From a checkpoint of a small transformer trained on Wikipedia.
Size: width 128, 2 heads of 64, MLP 512 tanh GELU, 5.05M parameters.
Training: a variant of SOAP for these matrices, 192M tokens, 5854 steps.
Each number is 500 + 40 x the weight over the matrix's rms, rounded and kept within 0 to 999. Layers, rows and columns count from 0. Numbers have three digits each.

# o: layer 16 attention output (transposed), 128x128, rms 0.194, rows 96-120, columns 0-127
# v: layer 16 attention value, 128x128, rms 0.225, rows 97-120, columns 0-127
o96:497490465486481473481528535473506455475499524435483447497493422494484472482535517561539492563555547532465465538572445531445513440563523437462501544445473509490478389485475491490466541619504506551525501547517533503510578513523478486484528472580523455409462454517513481481483445555523543582448511398507481496467493496519558510480471517463527465489494508430490529465500560523486493495468
v97:511513538481476538496505529510509477428571486488503485496537595492515481505443523435481530481483445506489564432510471517504450490517517451450458499487527518477524502561434447477531503537527459518508485496561510540462529491507530529492517478514515454483515549528538486438512526519431477544534559441560501493473471528533458526539451533529486467513516530501478466511499530475504526592497
o97:502452522470537493491509535480502491501469478554509520531515447430470453472519575533554562519531514459492475590470478453446513427512456579621461491517510535520434507537548456507524506517486473518474529484477486457457493473547426498495486579486464532457450505530487522507510565502532511474541480549501487549491489531475411498529509459462520541539480577524457515505541491468569478461545
v98:461519513513496527581482542479505449496455506474480454490553547527522514483463518540496489445490513505520536430466510526462471524480495532495471514481527462544517498476506505485504503547615442468521497535461486495465530495514467505548511481467525497480559540519535486507472566569463488435477531506532450519477534528490545500474446467545560461500550505552523528513476463539477478425493
o98:541582460490527479519489416539476449493459544437516488488532478471491508516509531484491561515539560479468525491515518413473559462527535474415532487465483509499530526464509424492433459537474527475451466470630509514505475515535459500481445507486476447463517509530491525519445448420484536515613499506476489487473446516536485547558526456487482509468474489475526435534536501460518475469495
v99:458490544545468537525505483495507506459496528557522500458505497484474480471448513517488500522486478456443526502537536495532508519502437425511513482512540397535447435520566490571537522467498477481466545516445483436462488505490531517502512516483575521518512545442560544446490496518516493483490530479442448489475487518524538447510458519526580412457509536461535527490439472517514428436549
o99:493496465457525470487482547564558489533437472496461472505571528469510481577530529511520552424555500553493502372489479523477488500549501472472461485447528592430547531530508499496465490562519525533515500530590489408541509520540535498517469473526446551622523494465471526454467562470460511509507428454445543453496501455495527516528482456483426524451474537514594482531551483477521560556432
v100:394507493605455465581472537487505520453517413491523483475486496502528560540454525472454538504504442495517534471545482513523486440549467475473547425501496501575472511483457518497457539496495399502471529560503508525546442467557507482521534542458493526517520470461504482429495548515528500472494530503547456485551515504473502444475506477548512484470546523493522512466461582475499470491511
o100:468500461438553487510475519569479419506509537550513474496566523467455468408558477526538534524532481397473487477525485487536498477505540550483523489505516534495537501529543486433492461472524491550486504397578525546584475425509455580455548432479474434483453400557516498482465511467495594525515456446494475442470532501527485469488435456434480469453526562484526494504515493572511457472531
v101:489526480476493509515510503473480484481486523529454457522500456488534446515531444497475511481468491478487522499497491478489470532440490514531472530574554483515479516475520506432479525562486481490476517482460527498488439490470493476521510473522511500503492479524554542492518476512534536526499533510475463499529516575491450473494522499497482482514483508538519501473508521518549489535441
o101:508513498552489476462471496499433485512520481436508476519536501503490544476488434552550485532522523541501491474477548498557484460512510453517531470513444494465510512466488478510508507543525546500487491545530533511472486479493525558456568503571522500471504454527445420468513570484490498494479548475546564500486483486475488552506508436490495522492442504552448512474532514489502510502496
v102:476527491474491468536494565507461515487506512461559518488459448528521559467489530496523446536422499515494501521511541498472469544426457474487501512501505484543460494495500505519497485532543510538465541515528557492451490523524444450525479495509465510514514538511529407547391504489573493450469533507489516497472479490525561482480536467482469516518485523509531473512527514472460522545523
o102:517507530588459502524556448449484504523523523433534478450446463487541493540540512503491491451474493483450505448561523490570504529517542532468487491468470477452546490473474474490565470508510492561516486486532445547581430489465466508486482515499415542474549485494495555401553521501420516567518430537547512545511529477514526529508417484539522465487433539449558496491549508484538484400507
v103:486470512537533478488513496554484461476527482496495530496517478495541545472550442543503499505521542478530529477495491515541492517488565545507525541473511501515465481450473498482446484481498530530537503553525449469531534479455442509481443437540514527515499460471458512459493562482543486496462502442516538518499460494560491516491526469552437510522492506519551516474514488491550478483461
o103:497500528535595488513499464469530473516531503468490471458506515511519494559553465507502500461469494535507462521507531458471501551517504490474562463536501436540488519503525500541538459479478473470436457466495491566503470519523494506509575492522475545446511457509596484563524507458495518449504516462484512493502520474477472485482527496501463483501490498432476516512491468457391511537555
v104:438473507537448546523556496518424410604517443480436512490476500518507462552475522439554486505480533571453495483519493549469527552511497472479531478464460543482475459520484496514457443542498532482524533530543564496515556452497498527539409554493466570531498564497519548466457530508542534505499476513498479516568537441474504469494514518556511487535500537515457469449542496487526504500474
o104:476493501478470520476473548524573504494501485557496521435529502527521451621530466465530534514486481488506513519567525509437468490524511490510508447541474445636542509469490516497477508510494461498542510533517483485511426444515547532494470528539461481481462509540568408482508445608425550468538458449495495544453498518585518496529495427520487405497496513480474516536481487486518504494484
v105:486518505438501453547450530475535465479456486464541483533511427486508506533496469478466484477530510536504505525550501477465556419513452513546461510451566452520536497506499509480539474473541477492471524508550499533489507534484484485577539470518500552507504518448466511510515439516518523501535526503464531503472457483509473545524558487566531517538492471458475458523471491540479460519560
o105:531494497500461578472559486446477519488473479498508480501500528476495515475543448524551499534447520474474493489541510543540533524454499606480529493497480472479540550486502433503530465514525474503534528506573530498550539529562481409474478541474530468518492497518501480585463479533553433570507477528511518552519415521560495467523447499454467526536509555527508523499571507529543476568503
v106:524487479547477516561492515555501497485527515547549458480515520502450450524492475489498510498541544493437505503550496499489424538488532511488506500451517517491531411469500559560548467502554486493516474493554537531493490488485522520548501492547530512493528498439515495547452460538479514537553545486494503478473531470509469542569502491466480443477489441550494419537470474473540511574526
o106:439479504510472466488512505488526492499521470529458547576497485502449511499552497515504493464446498496509512486441512465486532493517449473503597434513476463519510550483473497524546518547513504482555542491414452473473541521623464499537533539464476519465524524500456540479475477518494542452539485523493519504489518527574435542523452447527498533584485563472502461443561540563478499474469
v107:517559540516493471536564470518511547424494431484545431480514495486501522443529452507558449543509461459533521477479453538500513506497514479501536510449520501577499518447506455471491541518471449499436539491471474566489477500566487480561535441531507461496518498501520511505521505445480440477528483480491536510487468507460455560539551548501512440542515452490552479487505508473526459540536
o107:474499462487491454512471470482552488560528597516515518527411557481435483457414466554462510505453548476477438484547566527541503420475560579562564461536508538470527503560490459550513478526528484493402404484543486481570524454498463451472480473495523526560468503499516492437487500507536520502495568452518468464487491546476498535491475510471496494490449554516518519474542480554410549488480
v108:494483527496500529484509439541470519514458509531475466438526490550505468478447521444489521511522541477485491495471495529534517508504536521517542588505411501475491460514521439542515424549517509553551507488476547507466526498513511502488549527497524501490467570476493569490495496493500478540490529483480419473543445547460577496476464512443506502442493498555538500505510502583522474471498
o108:426471521479548510549480471500488464548532465468481584449553431496554510525514481478475531508490477531652561504537542499487512505478463463545425445483483490489478442472449512454491539526511496438558366542501475440464485503561496493489461482510494485483497542512461554477464520507519500467512501474429458500499488456506463506478466530489468527444467484445538472447522516468504543518518
v109:553537495485519452512480510514518524421486491513549557504536461559555482489530521571522455509571541469557528486487522517506506499480462537502536501445530495465450516422509535416493486484466497484470512497506446492463495541492487484505474449460463521407443499477516468549525568553504525513490437499446535517569560530594512530516509468447501554437472535586473482433480481541493473478550
o109:480483521463502447554525468481469458542567512457497451454411541491545574489445489541462503493488431544505528488479497484486511562481504464448501414524507433569488551521566420500485458469496566554527561426508455515471506487474452527448501488529510492518487485474471527524532445450508455450424547524564502527514449440466579544468518533515543489463492494521539494520584586466448487476475
v110:428515522518481438498556527518498511534483506418500513524503490467470507493534449496462494521480465532459502455531509421586460455507489501484476539506526451524534535546503477486496471527478499453486525442535477514472512472517485475515501457517521493490538522443427486532444487513473514521423544534489519529533481499497498596461479520503516526543507558488516468483450441529572487482468
o110:501576508567455468475479460537448442499513439551563468459484459520486507540529517496469418486527486528503529560549503506443480544561458505472495390455484505450487525540514511495507477509506509520521500479550552480471439594515500462555514500442541548499473574508507488484455519584552473502516507477523445419514476474522535491572480469477433481525481540488443535526517508449481466505529
v111:441557597489511473532450561451510539474441547467483471541493511527508450518528549514580541545492454574513498507491474440522492492474418504466460511462512440489483446562451546488408449560503449500541521540514499486552537495486523457489494531425490490482527482542544482521485512500471521498489515594515463512506525475479497440456511458608449517520512491541448457498519466515472533522511
o111:561520447555530460498502500484507510520443482506547590506493450529527540498586522448499481538505580466471501487464515524508544548430589434487462449553541540484516480462564441453489527408494482494491607499570541533422368458509489518480510474526493466517533519522493578518481485536492466554471501437494560482439444503574519466525498488502585505526484504480476494469486498495512491529523
v112:501527467463498485500518496507509481599505584453438437512576497588533488566523491519516451522513462456520521481446493571528536554451464483520561439495540495509505518559545491524496456554491492563516451512499527474534495534521550434513545522477509478474515570482474510552448534491506470448367532504489451514517466545480411501490563482534496519512527500447530491488522467523491515476493
o112:497441437567507506510517542507513424468496485551564508470455517501490520484556518534458497474455538571465450445491492526507475544481509525526523539527481513441540429511479429492466520501578577481511475509561418496449542524527572489512504562494511491550526536541500545432557459492497486516608466422536527519551486477571448464508490469541522450418545491514498567557487481502497513498529
v113:473522492467455486479453500478510453546519459456527474410542461535537473516499554515500541529435502496472551521504528476503542478538488519510489493477513497502443511506511515492500493518526513482498536454507495503493433562505549459497481493512506510507477441512470465497531526509470491548526492518556556456490511532469458552472456517485504550474539480535505550510483517512532513465509
o113:506567490473462510576467540491538531483476544506545418557529511509536489445465474514539476456558458493493486511488543540493444460475501512427456532550510455509470559476469469475472502478501524511462468455476543432470512556504479555511545493513473471455504541523519538459477553478536464524506500475543437551511522525551500542431525461421496516470496520500537437467456518496569450504485
v114:538478535518497416581554498464603569497497443539564565526444507496451481478464533426554506520497460495494571495536493454547482497494489511503542496424522473472448531503457496499536576484451447456465545458501540487475496496494493504523503455502505568510522489561481423563557493532444451511600554476483539510475501472500494491470553444526463488454486480474496460453488509510486498506434
o114:536562492554479511460545529524472448519514552461520473602502506471478472503520514492472503496480507420520446466491471489544428488508581507506411507542496497502468508514554535508579500509552549538473584495494483441465500506468434499388514501405588532469473495465491551502400508557512489497397457432473506478442537502522491484478549578557521485553460473555539459500553486568463430464575
v115:522488448460519560439521522488508461509454538455443435479478461527553516562541537512513476545473507505535473561485504547500451486402521477469496438437449458518481430520462543486461422514468534548487444509488476424529544535499514540460510509477451500542567467493522481490481478550464469509469501570545460509497584509469493526509501488492511526516482557576487453566514544500450541500518
o115:499471499468592430496507527517499479518512512476530537510527444532483486493431492421484437503507497525493465511471454422447526478503548482459591526467555519407526451481521443485501487430535484571566531477456565532442477480546503499470455492510458494504573537493512443498551458512502497518495459488554500560395538548597528524494578513461511512489517496463488496523509479525532430426450
v116:512462512520576511478485468538518525498444508501493469476477474444470481523414508465452561487499519523435482491506522491523535455447528464511506527480467623491491494473530523486568487449439521542495450566512506509491525489453511491516547475500444472467552453499575465505490506512449520499528497494504474574508548523468414496466495481546508497575478461551521459558533500489494402577486
o116:472557507502493472449529532488415492496496542493432570543512474442501476545518438455519521518483475530514556478443516505534510557476476551544552517555539534506407443482493471524468558578494416468446552501431437450515458504595522488462518545530493468486537439547485482499544439501529544501451543463538504488437462533505572434594480511448493476486502529483514507504437483612539560501542
v117:556458566445535515506477555486516501489485514509518514512499431539538502508504537507530530475493461471479525508536509542515489449502487516484554532523526452494503510581541521531519464523464497431445550498488490451456528523470562384515577467488471510474501518472492531427523507473502503487431498482489501473510568530454527535527516513468510508512468480521522455444570518489460511442546
o117:414473473521512508452494423456501494466511461481497533499465556499483422492488490527471569511573477614528503521489460497545488547442501450504407545456404512502525481492502463410483436491515457559462427492433540494473508525474551529460454495496491500550558557516461476510522493495518530512467483449499559507483448490580493524452468512484522553528501564516484495525550464530499417510456
v118:485504483508476449469469540456456491493512453524446431575482467470468575508488535527505518467484480519487518513494522518510461451421467464511521468481540479502519481542471487510526493484476556503482535521454555502509398542500484460507545482541554465577496536606529494549447429544501476486498467495521512503455486504437481520496505517609517480525551520535532417479538538434525496587489
o118:542513456534476500462505511507499569470451530522564515557485554519528412426438462493514563535499471526480511458461526452448432506491479522463499492514491508465444470434471487501584456488533490428482456508573521505521480431528442478527433495527544505475439432494499485396504500516457501550508498521502605425449527506514504479487495416438505486524413511544461506463502498554459454458487
v119:509497518544525480495528503463533536471494524551537520448469532535456517448461488513477561533458520444468541449595523513548509549568512487542422459467510446493510514481496468520493534461497499465509567494489501534466475508484508503481525448477546498450443477513478449532601433501507520498487479490499560496480543570510523612518542521479453572495525500466567409544553519486430494547497
o119:534515512482540475524429495588522516523513483496610437598488520449498503436494527502523492442497528444483448434419488503450494524532474513498532520497437487449483551535507567538522539485471465506450448483540500474539519510477419567499445542518407565445509504500442544528456455512470498527420583471472466568505480484505523413426464507519561533513462447456450523506541529607501549537535
v120:500440480502466456473545526472494462519538459574500510512487530465477496559480488490557484500518538528506467532527512484499493530505559561496491457518495515521585499451539519569507537461539519513521476507494522453519459507493495501503543515509469476511554487479456470438441514531545539531454588511510528489458459450465499447519451520515533518482495585485519563567499545475439439488535
o120:464480536557506510524483490465490470517436475555500474460483493479421435483544524480475510526468489459481507424531498491434507474571481490524514619409515417491499450494444568448510471559564442493472567512552480547510505526438529501532523509465500533512511488587511520477442511456454538478523503552511546550515541567518523516511478541464480542568524481524547451495485442539516513519461